config = dict(
    n_head=8,
    vocab_size=16384,
    norm_place='pre',
    norm_eps=1e-06,
    tie_embeddings=True,
    init_std_up=0.0267,
    init_std_down=0.00667,
    optimizer='muon',
    lr_mult_down=2.0,
    lr_head=0.00445,
    schedule='cos',
    final_lr_fraction=0.0,
    batch_tokens=262144,
    seq_len=1024,
    steps=3584,
)
Each number is 500 + 40 x the weight over its row's rms, rounded and kept within 0 to 999. Layers, rows and columns count from 0. Numbers have three digits each. The size before them is the row's rms in percent of the matrix's.

# up: layer 5 MLP up, 4096x1024, rms 0.0446, rows 556-655, columns 384-447
# down: layer 5 MLP down (transposed), 4096x1024, rms 0.0464, rows 556-655, columns 384-447
up556 102:496489598561460461489416468529567503543500502446496448461466473441435535543477502470525536512547512476469453479482472464456478513508469484414479512579586493567478526522499568460531505477531520
down556 102:457524560441449465554503483495479516440485481512528532528550458513568531477538477510438493487499545485504453498498497488594513552515484471416570484523513513478501454501486530492533474538451514
up557 093:509461471560514573505443427596529528523500472463452566541453448479538488486515488577502518433440473562498469544487531463606499469508444530450549509523410454523427498441607460483507548496468456
down557 097:505566523516543503556493497477451442475521467515488457453528565476503539468545525533572581501606525507477555506492474539443423539402535538481489495502489524463464499489435544536533487597498501
up558 098:524446503492505494532554513460504451495482476542496505487491568521521473453442521487483571530504499535584526502570502458555520519509563485599528538515467552440446490502555524518479510475484515
down558 107:512540499517544554508494419490453471445598520448563463587468477518472505503576475500487455472476533474446579554469496489498516503503463552461463479535524524527407545516574500487482493445527511
up559 102:447419490441467531497438515532490514516528548495577436479502528481463454426579529556437470525561541518516445543476506506489525527509474534486528476487503489437548513501534531464468407444522487
down559 100:467490512482524554526564506463531501529457463570446495527509454489546460517509492496530477345570526520456483496506492520510597489538472485494554477528462481542508449512423445511504495510464525
up560 099:536520553487458512476558453490482461442460507496456458514513493536501515423534550553571569563533526595497522549461473415550546511580495581514471497496538495522448491500473448481542579514418476
down560 097:525503480493515529498449487504509515531525472486488511544504492530495559513519581435508519453513594417510562483443506575496497532497458484563496600491484531453532497510474536486521431516372502
up561 106:548443484479582513508509462492487482512509463566487469502512536530541482455542529522479510420484539518499570484487445530468452590578450563471467531516466570470505483465549528522584517533486420
down561 104:516518597485513487424480505497489520553413561528475538443476439491472500518496523477476524470535437523531503463495429474498480524532530474517544494418442512496487554471537531536484542460440473
up562 101:404552530462509537477448554437467425581395500537505520488526614516500522502611531502524448468484555419441477532535497522556487450556462540514530496481506565510528461487454435493514484580473480
down562 092:514526516504508406517527554385443511494570489493489454430467506513471471617510519516448509503513475552524440557516521498478473517525550510519488551429526493573463515492481552440543494483449433
up563 097:503494518481521505483521467465432490505518546505548542493501596491504511508504469503519486529498537516459455465463470514488488533454529505565469484455543475538526464451545459470484549540550582
down563 099:433561511481560566471572500509467513562435510579507493510463504535483474476482512465514528515484470501487522467480466433512516526502475504503511406443509555520511485456487499532462537456544554
up564 099:629524457463517477542545546455491568516448462507463509595438531560498435497511443552478477560464518488512568447544469457534490561429551483413443544547577478519532538537504542448547471489511449
down564 096:483465509531458504480539481487520532487562488539536502469431551497504578510513478476586478502489595488525462474586492526543479519522494395466497507536481542524474462491442549524514555524492493
up565 095:528532513533479505537538540491480439516492527473514445522478521501523483560521509494531565502463536494522478456486524491499634547493461494539467490495484435468494407447435518419522505488513472
down565 102:470483543507618537447465475513499502443459472562471478494445505478507485471518447508529518486500449486442509474428535514413554496513555447516433551564523587446498480486499504537510454489442511
up566 095:487447504554494501492501482447451464510494505483504461566546519518541471542434456541485568478519482458531490497497430479458487559502498514475503480539479477508469477510533509487535441484557519
down566 098:475480559494528447423474567524575536520503454460535483540408509513494468479443534555443539523520440490463434542585534457564455488561535593544523469479536545493531503491452510476568470544516517
up567 102:488525454501474409555512431536487527530471502487526501488507489601491442486487539535472532580532494423512519496547455588533552556522529455493512487521545495523460545433538574518547447471561426
down567 104:543469528535539460439521536507510456526512562523482499498544506493551487463488485393511509450465564537531507562447476513535525481587535437538440501485480537532462461492490426506529471499511582
up568 102:497505566525507497466458486542483493462516520461488576483464483549433528448532444501581459559484489509448541456469469488556507510528503494552483445491486496519609476497536504529515457516444520
down568 101:421470446531510482580449525504485477462513444522578518524453537486511486509478518517505483469552546478566541482462533498434444526460463501472428490513529497482477582448499511544477508515510479
up569 092:518528561462526490482519458429497503520537433475481532511474496561453520487521517556522452479524507567542504525434450520547468451441463543447492405517523470469503453529532501543443472452472454
down569 094:467500464524402537544513471520508454528471475507519449554447499521473457444504515496479528514525511544444526490507498503494482486440514477508473523537490481455461540550441438479476493498463542
up570 098:501448536551495491513520482448509387491461447532515487464483492557500548392453431486469514443518480504491517442562464458519565528570512570481478445470482453529498509505516507454499503502535456
down570 104:511581549496480540500455543451549473511555516455474476511511519453496523493479561512520506400460563423479541551507475592498591474509479543468543606511475474503563506423617525534585480499505455
up571 101:435512505469477560452502457557481484460569458528547485451487488564463548518447511570472503447519507552491489436474519559512497494524490519500549461509509452490493501570553489513512442501466592
down571 108:614495503478463476495502485499507525513525493458470546503497435531513493487584510468494485549592506482510486531518428460459513507533517385481536537531482472536499480534445486554548455481562524
up572 103:459440436510590502552493461487533502470487508527483370478521538555484526486473560514523457562476484503608534544475522562519500467468550562493483554512476514548531508439474493515511553506548519
down572 107:530507525559527537412495533467471505534453497516504548457509467496499480414541506504488503564421451499479456503469474508471514530511435490444460504405485493472522499512546475566475469528502493
up573 097:459514432548478507427505531472536469488480498463494549546484530515449526539482484434486453482521532471514419549571435506497507459511457465487528505484544477458497489500466510594454579526506390
down573 097:490448465436527513501491528533512511504470559485481507460541522468471487467559465516423553511545485536455559544398526526568508500533513558549518507541427544576503419515557425495413494603534485
up574 098:473535493565486517366539507508557505502452511536489488539536550573565531507452481537553482466399498527476427444485548441497538453535468487565501499497501459487508490462543489473498553478540559
down574 095:487460560512467533503465485527458534495538479485473496484549556478541513488504480515495505497464479445525525532490492545436494508500426449441503545430447527442474490424489510548489481422462556
up575 098:499508494523456472516477511454466512515533470460526534501503495553517526442499468543530485482492542499483482518447452529496471571565523474525499575516537448421507453418504481515563421448441470
down575 100:475478539491467509471515482441465507495476462513512547499513563540524478474525481483553544426482540439520507568480489482531554593499488508494463395432499523473484526528540530523502529482473534
up576 102:505503444526464562434478483507496502459373535550486519486517526494484445572524551502476477459448481493497515522483513514502439464510537537446424494509506545492539436541511537478520478589474412
down576 102:480489524475493528493498482490473400536460557583454494488473495485601519557522530467534497442540456479522528608479480516568564530557430485566506536517514501516505501473481484516515536507484511
up577 102:545507513504528490533482459530472479556531429469461419517572470514481542454449502507553573462494508487484480548500569469472468578467500505551478439461543501510535500600462565522568508442571449
down577 101:526526477528528498499553541493494534585495496503520401491474560527453515526440575540546550534505590531531429566519466461408493544536526507514529511490468434554411478484495503361445508545445486
up578 100:523541501477474557473466483528514534440520495451530477534485522459529513555456550546507452538478516446573545511450487493480358462512460534402509424550559489464490552522512450479444485474574497
down578 101:590485516452540531441487437532438460526535455507489511513522466410532510481459443433524493509448571520543461470505506501481552500532520405573631465492548550507540444519490518459520516491567476
up579 097:462458522511538523410472527478488516465540495477516441419543524516498530566509453520449497516523511465466476465480492518519611574487539509490479510572516393524471526463502502474528510494450478
down579 095:462497479533427524527480541499512450536542595494460415516551519503491502533480536539556453472486503543500518533502531562463508508584424525497506536505468455554574501490459553560523506522522507
up580 097:576551450454501547516540451512533508454430533410481494460524414558492496503472572492576431466521457455521448514525511490497460510475562498462519472470470509483452558540487445492475393488460524
down580 094:450443502493503536482467537488518455577578554524531499521543487478484486460542496502565541470538582464507481514547526541460549505497520464465445518469471567460517480455494513523494500503481491
up581 095:529517507446536520467540575500471455463474483553405500529515495439491502512474496512513527529509555515497478508481449446480428585568578531571564410498551590442528511511494543491480518550496536
down581 092:534527595510486484495481506512551445507440496499474451487487564480504527456491442521510511467546489508514531472505536492476499522511580493509571475527428509467516515482550495507527509468500538
up582 093:526509523491438501494499589514520469498492420502548507484502416465523458507524503483528423450555408515432509421447496554491439471518455440577437511492510532523453497426537487483504511434570468
down582 096:489494529551548426509525517472450478429457524481492502550539484493467437537468516440540473501481424434490518501585576495548526500495545542479527491464504464476524552574434489513468545479506469
up583 098:485543518454479491555517415503522434544465499531536479447532523491499611535487552446506504504497509404541522450499508470526542493467458483561475464463528550486490485520463532464469495500478500
down583 102:477532550529557575500470498494523490522510536474568573517548474483437492440455521443539542494453477578511531571463556533516487437491500510473492488496558480505472559548563485510555500433484506
up584 097:450447525541503582444528538520483484469590537482530397526510496514442522451452479475481514473519538553577504401530482490488541523498521499513489481393485506485531509523575421527523447493478484
down584 097:528572485519425521518449455502509438522452456544459479494467542528487530454543512449585550502516512534492471489456532458507511488500477464426464496469502482396466484458426530480505515497488484
up585 101:512418482551487526505555482481514512531502531502468466419497488499459535475524448486516513521428477444538418460477456477455537474493543551483397449519441486556549424459475514485491480483474496
down585 097:475475552436487463486460421522444515518534458511487508481512554423495452491543486533497531482537421550528401397516479504527538556529506485541550440453447526533608488570508514477472530552470467
up586 102:525420461485441450475478559561526507431524534479506490548491456477575529554464495471539525450468501459498528547497504438480505482530410512556522532522501475507533462500519509463568514491518494
down586 105:491519487511461510496514524498478514503511489530450536455499446442560572533483564534530542550527516485518459537475517480524486447471515510563541415489541515485412548486526496553544419480519523
up587 097:452538532561505495494445510543483503506554473490482467473511527528463481443444537515501564478441572543492493510499463471513476471490555481530490491523508522516489557489437526508509486520499467
down587 095:473523483474459500469447535469493518487524541513509442511483550491529531557527433468529482534534512464440555484509493510499464448501515580500497486569579424483480510427523475510492474564518592
up588 100:473491508512497482462420345445527476492485480584435482420519603470483500509420556500528517481417559513551413517495459507447521495480569467503486527516527517470571412593400520511486509514505505
down588 100:461482459476533470443523543552589546443540470507412507502464579520478496552528523557449481497494525502476419441530457510488469488571469601502547535497517491421475536461567534468480518440491432
up589 097:456555535487476475486517556543448467503556503474548505479609484536409518544536434515527484450460528484537452525447476476529435557452547476495569435501508492482525474491520422568482448461527511
down589 098:463446504502499494458526496488495495540407455453426482538475497481490618477534509546551446519443506406481479465528534500543548430521474485476568587438541509546476536547497456487470562523473501
up590 102:457542538516449514445532509553507501500477474525519456513468489546538554499458525525566469479463463477540479478535508478565509439484448516502432493412474486463555451490469543532424511474498532
down590 101:485486511493439513544546436516527571498453501524503515545412517537435432616535495526416530519491568395455432559427457535517470506473546559531547520414478512468506491519571488530459549442515545
up591 101:485497410447517437509469477555510499523446539506433528543444558511515450519436466422538469487445503543516518476540522514442500413499531522503547435499525528591532494528522489473536491483457465
down591 103:549498604537540545451449477487523473517505570471472516548469562526468538448485496497507441475547512515462436443522387471617504508462528524532502475509504513427533484514472505493491595476498440
up592 101:447493506492488485499582450449474424491490404448522475498572479457455581459543592488441487517458482515454475510481528526520502479514482552530508475523550500505517563450459488443490592509463494
down592 098:470471493546389556470487527529531509568529513504499496518511507562519467401439464454480453509534481532496499462502487561516469456495472473535538530546502513515488561491458488483481529491456509
up593 097:547494515572444622589521548490557485541494472444493567495523517505543508533568522526534497522474499518507537504494541516506509487523531540531501542459533402487495487551461460501464509439488444
down593 092:513451496492489457521436552485489458470435469482498546557508524532521477516466523450473497496582510557528510442476476473454532486497499537460526524463460452497504571498455529493499489484504537
up594 097:549471505577507558518524551462485489456573443437514562516488524483467486513500504527498392491526469514526546435517497464488541498530513413525532476517552506535484420540473478516586393480532498
down594 095:499541474500447471453492471532463486433495511495428530510502498488484482421449448474490586540518520492509548498489525580448479609508394531468497559418465488498509392459531521455512501479521538
up595 099:532458533598458483459608541508488476515516480499487498528516567504489493440547510465569441506471542495464552485482527526449507469422491563464520519552490443558495523530540504493558484472541493
down595 098:523502526530488460474497473468531544443532466580561459485505493467420528508561490542476393510490446491469510431494549503579504456515515500520492441492500472517504510496562522458563521454475479
up596 092:506513467449463585527513574519495460428481465461449487512576422491519519541476483484429492522495527530554497468538451476523489473526512563506495550518465476503548568470507555507499497466498469
down596 096:497453547502424456507502494460548497400532449458522546444433492499528507519459509435451475462473511503472547522528514520473500486498485512528497474511515552468454528429439463514453480511502464
up597 101:562462505522457439499506528500555515495453423444535589440480539441459507532533502459520528586521401501400521582447582523432492450438512520483549474486451452512591498483534596497526457526462493
down597 098:433581452503554505478583499498454539463504550559456409534507556507465506541493570559529546460479502426525446457545446462503500497520526452526508586597486509501462488503510514512470406452462528
up598 095:588520551578518514527513447437513438478452544495561464512447550528497548484537453506544559521527525525490505458517540533381546511456557512512508520485520537538515518516549525532508519503491467
down598 095:540451485533508506469449511511458530523516540506491482486482461474514451456519530568509497523465426496511519486526488498490492530474500521574506544572481472445542525507521503504434465436551516
up599 106:560519508442464498562588553462471474497472495562416486487484471460423471421486485483427528491517508558595449493546547469513489580546532474475453507510537583459505475524459528507510533490526487
down599 105:404476505470506546474478425528506467504435528476530525522524591560558549475488481527432453515514467518518497546533448424488450505490520477529463527504527472466410461494596558532524462462429557
up600 101:498510537563511563506562502524481554490525475445550489519501480520501453483454516501400492602575435530493450502483495414528493443518523523426483514463480487471489508532500477535514550473401518
down600 104:483522489503482500490515448468461481540495485420493507489428507462521528476492526512545507496456546471473538449498527585499539467528551492449485485565536483429537505391464503567493505527590476
up601 099:433486520485551453401518426435494567563445488539496539495512521433557523550493530522533508425506446491465488589524501511508485433483459532472529474502439496544521494482492487552434501537542430
down601 103:457475550494478519571476445453535492460438529471480476486486513529488406515488462452532600478517508431522564442444511475566413512524548546461429544527524475539510490483423536440528473488492484
up602 097:460499555517533523503479487521480487554480553471456474462480518486435477513483526510480464508567472458469461443532511458485468453497555512541406484372517542513591486522485452504514556505476527
down602 089:485430447492530605409472538539544499493562410537539518546431577487457404486508504424482487480390476573555506482471431413489482491483511492455548507473461486444503506494470431491556460556512548
up603 103:534424606468493428451461458550451496530496515431555474528577558508481425463506413506493469527489503508522521519550512544488558451487484521463488463483456364469556464576491532460596417528473459
down603 103:492521491534446487532467509469485506526542525477497548432458510544543519499483539509502500510492489491492534491531474432504555485434569480459488539523470515485505524507495553539514536395565516
up604 100:412560472477508547486497502532525559482501451517474451549483515486487516506502425478511476564505499550427450515476478530441495501442477520584457426489470420532572537507573484463474480461494527
down604 099:525509539527462454553512560519530498512481495488493482505514471566574555562484533476505525409596541503591538530562488532553465514503495494500515564475439522480548446504494410525563435536457552
up605 104:533496545456414520457473503554549475516477535583502436486464471474567455503472453466494442570467436601430463518451530452539536460498495557512511520523449513472464451525446552552522467436424463
down605 102:522468498443502473525505536487458500503447477522485424536550496559493387449463472498448488471489456473455426468482548523577530488515531546505505495475524459499474438465565494460513461524484490
up606 099:425504491463574510554503512558539485505515449542481399550521493452505518443471545480466403522476545533447521436468571455496515499438499484541452464477554538495490539518482498534450459492533503
down606 094:482503564565524460504525541472428480505505493565478500535570479525500441484499467547488554547539596505487551510553500551516532424506597479573458502555491557555508536547516483612493531450498436
up607 096:511501487424555517503531519478486507491455558516460466519461480521496532426511532449451526487483530559562497516501495507476412503512519551506486517466506497517513515449521552460525440474566484
down607 100:497535537527488535438556567484539531423507496469550507545508542502474499403489490557528463554514561507504542495465516592455427532568503469509500529465415503493479508506522496490497552488520528
up608 098:497477476452456468504496469468483511510474506509488576526517482515541504449465507488527477470508383441483585455595489509529503469415486525547517484521491485481550497520516557512545454525502490
down608 103:516557492556555460538528591501501426500471419437558546566485497495465600487462463513501513475440500528512507521525590508506473502533543490519476485544515420510486506484506531436545519530557504
up609 105:493526544492461528478548548535467502534428451518460498527458510531529560475520516487524496551495501534470527486578539608489473479519487508441503536572486540535521556510492512440495511494436509
down609 098:524486538450599531464525456476492521574551473527462491557522486485465533497479478496536458538516459492524425496478487571523558478518549493469477453496452421521481474506466548491484435503481476
up610 105:473544459486454471566447488507440548512486550483497530535500524475500441482406491519457502469530469590491513503518548494525502530439482491514526534544539494475481507560456491501470474472444444
down610 104:563500456461447528542442505493529541484520471464499505491566474556472512399446456439496540569418477528555534516531575434493494532537499465528488509493478447486519514501503529506483505492551509
up611 108:527502452458477524542509520597520476395508537499544515471479545507557533477532469468510467509429516516497474538503472537500484475465531457510538518471576487545510478545455531480506427421491505
down611 104:480511415562473536460516484509434518487540509457463564482514426452514530541494512549542543484543522547465540508558463432503540462530579501518484480498528488512498528482459509552534477453548587
up612 113:474463559487513501483488406569569447541521454625520501550474570418522533528471484536577604498511436488539479484491531457518533476494495482530566502447422509471510502575508504511439516564485436
down612 128:525550483501492473558507491434477500550573496495527501514479498491507457486552546532548613455499473515468549535487523445404594545463505564441494499494502514486483558507596477513479530514450493
up613 099:427518492536444528482521510501551509520480511530471401478515496465483505494482494426529489583483474477554475549597516540522499408516512450465435457493510453503565442451522546478515501494439495
down613 101:476528510459528491430519480498470524538462497480530504466492517538448498479499556488461520579404562476525466464540534506536482528464596392442521522575548496436578478482451570559463460517480524
up614 096:454584571521554579422496482531569494493537529516506458485546537525473515417490462531477471514524529568570484445533487438492405514480534489444515509506542553525506404503546511525535482400487528
down614 095:526495479540472507503444524481467518467547498529445485519564498464456516458495526461457520476562554529405515465501517523485492494468530448501510423522497451517488518455519516486500481577518565
up615 105:518486469467515492535462508463472469528485467435480503509456576477517518429547545550526460503494489501507476582553421527451544474523418576510521530502485554532607470486495481523442525456408506
down615 104:464436524530580493423501467431392476439490530484576468523511471584485480483481462497528503468545530486437545592499525474484415508563503497510530501521498510544447499540547540492462499476543554
up616 096:521530560581552433513518525579469473422548559475522477521474536516510454501466586536508542466533500471489475482570476463566542545536519486494482449490578496506517565461533471540578505607521499
down616 094:505462588470450489561518510451523508464543501474484506526568468454516451462564468498549539582449542427510489523471479538597477493493541544462513528471539510506468432515523525494487490451572540
up617 102:575574533438510592457463535418452558519472514500487525565556461545452481482498469521536440526513481514535406497483484554557453453493411450497519494579506532522432490558451465468463516558533459
down617 098:489517410519449624527512555447567537559502533451508480425483546508518499493460529536520512454556498538511513423460537471515473626502556494534497471474522463425544558456469550470557532476555539
up618 103:528448449495534509527490542532478530418475543552446547512491441509526516508476556479529447545446440516444545571517537519569492505562469504451534478483500492475440461471449499544504479529424463
down618 101:520557478472495484484505464527459454514475528532456521548553508481522474499479498475469483406471495504479546507525497520485483489503505516551493466528477538490507483519516426425483466496579476
up619 106:485497485535503543551457503539570508486573464513533471575507459584471536488515497475485383504469518559521463547563456443521553474506516506519472501518532488590554482504417480512457513466560514
down619 102:512480460542476451486554488579523501496491439465555505438526488502486531448465518558460458478506557474462493498556484513476480533496531458540509477483538493460530525503569537507445541488522549
up620 094:546501494522539437573493562515531469523527486447515522442416491411516451510441560484526510517436481610398462456457484468500498405480463593493487449512553504421465451514506533477523481468502583
down620 092:487511428481499498550460474476472521533445519622474538465562469506545496496489441472485539408518498456515492470533478473453476501519473487501490564591428496536457512565523471578517494498518449
up621 099:555522421505479517502481542508502473564484480411512548490443448523557487499499477451542505534464504479486508497499489528594492482463486527477515434500432551531477527511563461479548485431482437
down621 095:488546497480523505490595557509589557542516467532459533536464510551422454511530463498465525547441499462515473419534459553493541495407470435528481551548509545532504489503509451462479525509484482
up622 097:517517448504487476526530458470500480515509549465497501515494455446470489479559476516500479548501532492582446464492518480524610495571489474479448558485476468505445535548498473485543464506500447
down622 098:535484487565494459536501510491502468604457461478520467472489549455559445512430496483506460489499472477511507522505466459401516557523468410547582540481573512491543442595516527490501528510465522
up623 104:536499514503524474460501439354530614466501512460550541424509453532482547479412458496568520533591460596513480464551518573507491542551437510460476499535407488491528496430513426479487495513452493
down623 105:491458510524584437515505501525535592554485486465477426512480536530524471590460493422517471484481546528512575570529549550528517481553488471559509506478552538534434570505527521510487522533433485
up624 102:488474493521424541533508444576479464525523493586504476471519518530512500482545485491473366571478481459487460501458511468493497490436452485528560473600463460603540475457524494542475535493471502
down624 098:502537516491504524539558462487533487496472566482530455588532565454484542515443487505480479442504513470521424517498412539531501477454564474533473488482486500531492476530498511504524441526525449
up625 092:367515544500496510540457517475539503495427398534439575537562472478541497508556513504492494472461442484467506464478514533486482514525527492542517474536510450585488502499457523520491454515469535
down625 090:558512541525469477506541504489467482536492433515495441553521548509513506504494491516443516546498453458460572557506496543482561481456523499545479487568479477495504445478437480513506499445499501
up626 094:483487517472508480511514459479480475488557548495469527519584527465559472452542492513505491509545523537526535525482533472513500568518435538460500533568538445508507507527525390485530535554492453
down626 096:532495503470531517484503506556413576533506592406517535581471524569595456491469460531430509518516550487560455483531452529455549551551538477475529445434558470402477493544532521499496542487521526
up627 103:477492511482466516559485465543519494447453580543454451591481421512500491483532584474500490446466452510582490456476509426487493472523503496527487553482470509514491552523439531527558471496445557
down627 115:500559450534476481493528511475575495462458547493558504482538555545482454557492526492477494531488513489467522520545572484530515459467447519549497532514530443549506510459498498518466484464546499
up628 094:416513465448477476540452515610464500474557534490507483512575501548577591501429489424482520468516504526553485577498468500497506548570446502530514489466492548502523470461459581521473540503492511
down628 095:471479507422447522525528521577495463488415474531467494556558492507494540522519492504527530539488559589508515444513518435478491551526544507543477530508504518465547475498526463497510575510507520
up629 099:439465441432525512529497589508627500578516505565484482452518516471476508500524517549484473510508455461545513482500562541471486431588549525501465485488511583491485472496544513495513542464491433
down629 107:503509509479556458470541518474443525536520491518534387446540528495523573536454497452472484496443493468493527529492541450498476510476532524432636554574491490522469543541467548511464438513493489
up630 093:550484461581505528487548479454490491523475510503498476510513515487505502540505517461507495473440596430503588533519528496499502604517524440487504640484535473458551452464521483463592446490519525
down630 097:469512471462453502422494567489530546478472508522477552533467490432525521433480542517563494550516500521497500537465514505506513420573472489535555458527517433488412518563532516524490543433485494
up631 106:498439448591454519480504536448499465518423455470463458422480567507449506519512518569505500507528536527447455524545506557512470481502452598529434460528549529455476457550491471518465506428579501
down631 107:515562473533506524457496476547502433487505598522467552487555547500572503505488475524574482430476503455606448474473501477448566468476536441519507485511516515511509433504447504488562529472490587
up632 092:497524515463472532445529490527560575530504543480484499410536546495487504544472508473505450516464563511548525484510469509498638536543420494466474534462450495466460498489479517549544556485515469
down632 096:521561519545547519397507427473443506507415539502463562538444479484503500533488469439499497513478533523487504463527508518530517563482515563547499477518536480444559485463413524453416518476491502
up633 096:439486517435508557490539514571528470537539474455513465506457482521567504462504499513518488561564558503478516469509517462538519494496502505471526490517407498507530536475437569529590547539472524
down633 098:499544566517524536460461481501516494473454492525444406529531474454485509430491481521567479465455419540514481503485546492491529457474505456507534528443508488477439514533491426535556527537534496
up634 097:483492552493482542494511502548483470448452489513478492579474463438449440501523521446517525508497540561546517421527460468472490432522446520484525474437518517508466520506501570469513456433487469
down634 094:517595499474610480530498499485474500485418407455497473385498512462498474489490498547560516502465503440491456474494555494492523544486415511481503510493458490471546512476500495528513477481497488
up635 104:458450534511489561495497429424454449507541514503489534534495490387470499514532516554545442474475483508537523464461500434636448553484545505565502549451425518514497485493513495522548484464491476
down635 106:444562434554419496494584494546475428504508521490545513493440485491485488579508496500499509554452522537482511516505525579458537501520492387500434487499519447511498402521497502471542563484507465
up636 102:547493514553429489518464479438545494506532483496478517520467441513480519551466521493519504449591503499486487547509467470501491483502490454552536503561425418523498477529514504440482504502437509
down636 099:459581501589496450487498500537551500601489419557519539436473467606489542519482548484532615509435504517554438526552535474520554483509526537518495502478523495471430530522477512469437604471450469
up637 099:441447520530501492411536517458514521509515504542462516499495506563511504508506524498493555396517453475579583538464480533570409527448548437555467473484485474558511535583539496538540464479460503
down637 095:496579506506543437489534490502467484480515529475503488488463467497480559557485533487520438540539499554504451552431463504501544489552511502503543509536587493540487489521496548555506535506516504
up638 100:494429504448578455425470481435480491568539498503427523493544486560517526475444511478504512515569533491521556501508482467528561505570468543523484501435529421445466605460513498498490467486488431
down638 099:548531450512470478545553490541564423397467453501428442452462485554496478523506498533517513470458482615511463565464493553542465470487496487511507503546538502518472560462386554475537482499519495
up639 096:497467494513569517500557496459508543405485522580457471453448530565499443531515488453474545467467408511475555512512439512520483533530519519486486530548446490419472482441526535540479424498470533
down639 099:442538476493393481531486508537500476494493392486486533540512468504512515467626447522504472502459475475512523554473446491488527491479485487544459455499534468496480511512492476557539525436528546
up640 089:483486468577480505500554576461501459538480429540412536483576491575500494487462582469501561476536497466467561503518602503478544502497465581502529413521570514501484365525527514523598484506531500
down640 088:515493513490562520519454489429528563472531510430560537511401445519410494499499487457605438473477505488520491476405455461583509487489512533518469504469472546508547501504514513485460512531420509
up641 101:459504458497485443467515515463566515483417501486547528521447589542463572529501502485470550421496466468502486489436468448504496513581508472471406523548501546508486490489463464505488454463423506
down641 099:545509439480576441549484512487450536428557533559456429464568559485474512450533500466509470555442544517449505534477520477499483534438503496488420554523513526524558441485495483434479505545477543
up642 094:558488463524515523507414543539542511600417517522525577456604501502478450496489530466526509475505536447440454520538507498501503512434495523497466497470454478486504471539550485549521460523572487
down642 098:520559525547469487448432550463433480544557454514435514573446486488505496541521565487515539460450465497484547515496518483474462446557448522525529535477488524541514490503540468546484535514502515
up643 098:537527509574478467515538575520518492543539549525544464492384510538482573552554553446453523468557510479491504592499547464490552484530557468549421507494592486538449520513489485534553478509528475
down643 100:462521505468513483453528535534408495413500449514489424471498515534482449483479376405476544531464492509468481490491534503529473448481471483530535506483504529458539589455590581534446544475474452
up644 108:509498519508470482510413503511487542457406511499461483448498560442512510452560493519474478497461532527430561541503444439464467578552495532454527531524478505493477494454536549520568480511536389
down644 101:435477554588477571513447526525493519529481614484473460538471509526476472495521465457513503468492505471567445498503568494503485488527524474523477538471471495481512494485532530620517428632524460
up645 099:486500591467582484510521383552503546535458546491538573479520488453458493529499479485488493517477439593414530461536487493505491534516558487561460443470540502459599532479518507524452483577549577
down645 104:488490513501406516522479507516560399578559473547515484525439532528527550458496513494448474556546447451457536495530534528509525448535498502551494454478547478488488447470421509520473577552427497
up646 099:455490530502493494550471462503485534452562444492579455461480526514526527524469494489412512488513567492545448495504454518518461477488508536495409445602503457502568500553513519594471517576500456
down646 103:480461540560527508467519478537508494443513503483554587474560425531482577594419499524479504546505494482509473454467562473587526471663542537501484479511391471463486505560519618588446521450455550
up647 096:471453496522511508508471497494463472484472471513555473446503509515542516530463566479457486516554472528577497518511479548515489501573557524556520511494504459524498519514564494486534475511536521
down647 111:494561466526458475451564479518529478459514457497523526503561448501462453553510464541501497487539516451537531564434511501520556564494455561520425521466526451536529505528442508486560474476585514
up648 099:490541545499444485527507562483563457490458524450537440484495525504516504474496507440441442506501529548543514452480456507540529550478532474523446532461482507523536519534490552580534558577492539
down648 100:482557504517554501478508432445528493510538374517467515510457477458492542524526521526433425544515499560528435525503445549488542493532534526484497526457440536520479441513424478490484467555467486
up649 101:424475490546477489511474453455527518557478520511564481535492495531574524499467524513552526495442460530504524551505488514494462476472500461473439458479392543470564554470491495536460485526479511
down649 101:517451526531479474471443491526508513593456548438505502446484513521499449461547469517500411476540522455522385513477526489549444446480453557451438483542592460506476494560560570424522536510437483
up650 099:532507493473502546490530557463545519507527427515560484546490464441440516528466429509522382476520521546508443528439499516508484439475509496495518477505510555539477476509580496515490522513502535
down650 103:532594570481477557479492431538556478520521514510507438473456521457460614475521523481508552435547482486562484512469567549524597449513543591523496466518537463506508414458484549532518511463454470
up651 094:499510442458542480502513499473493477513483523498499509511475514505521496461477426562500512489524539460479484535513448505545522480518532456562525564583528531452430497611458492458623460442533534
down651 091:489543480435483524565468415524496569472530504478535475442535564487503507502544510511541478515487517506498565436442509518519447569557535499533548508549494515483505467515502479582500506521536508
up652 099:566460397536490567436569524518496421456511434455450447509437565566509576453489507473502538512525485568489438489477472461489556509509482485471465428474484418525559520515479457491535596470429448
down652 105:477555533524546468496404507521501512439474580495468541548479505480491523493519497470485502464538506533462549483495518543525503534507562453588539517459497540485509527486570461541574463493472502
up653 110:480486498563478488503488556508521497480446491504550468510499504460429593485576537505512538582496497603574522492533482470470443486430530520469524527501517529508501457515532451475446518450536513
down653 105:472434489497518477502515510487473536469523464516448508454467469545494513564523538488528543472534518534470512438558577476498490483481483512416528539470530539574487485467455425453514484498514498
up654 102:538554390527552486515471551559522435561454442482403487481458493543469463493496485441545472458532567490584498474526517522452454485562516570527514432505517440464505485465507524548478512452508580
down654 102:485519572506537517545452506519386477487528529420456521539548549483486582432545425464447523469506480480469528525534544554470488536501455562535528542506524485545489439472506510539551469500503494
up655 094:545534593505539564474445475513490501455502491496429467561461441492511478552465586487479480569447523471503506508511460529506506565480479455494447444430507538483484532474517546535516437503556439
down655 095:514439485530521443365527537554527490465525457456499522526496605410497506514527496482459474464479489541536507514497585542520498511523473518504530543524463537479484453465498511544553536499542497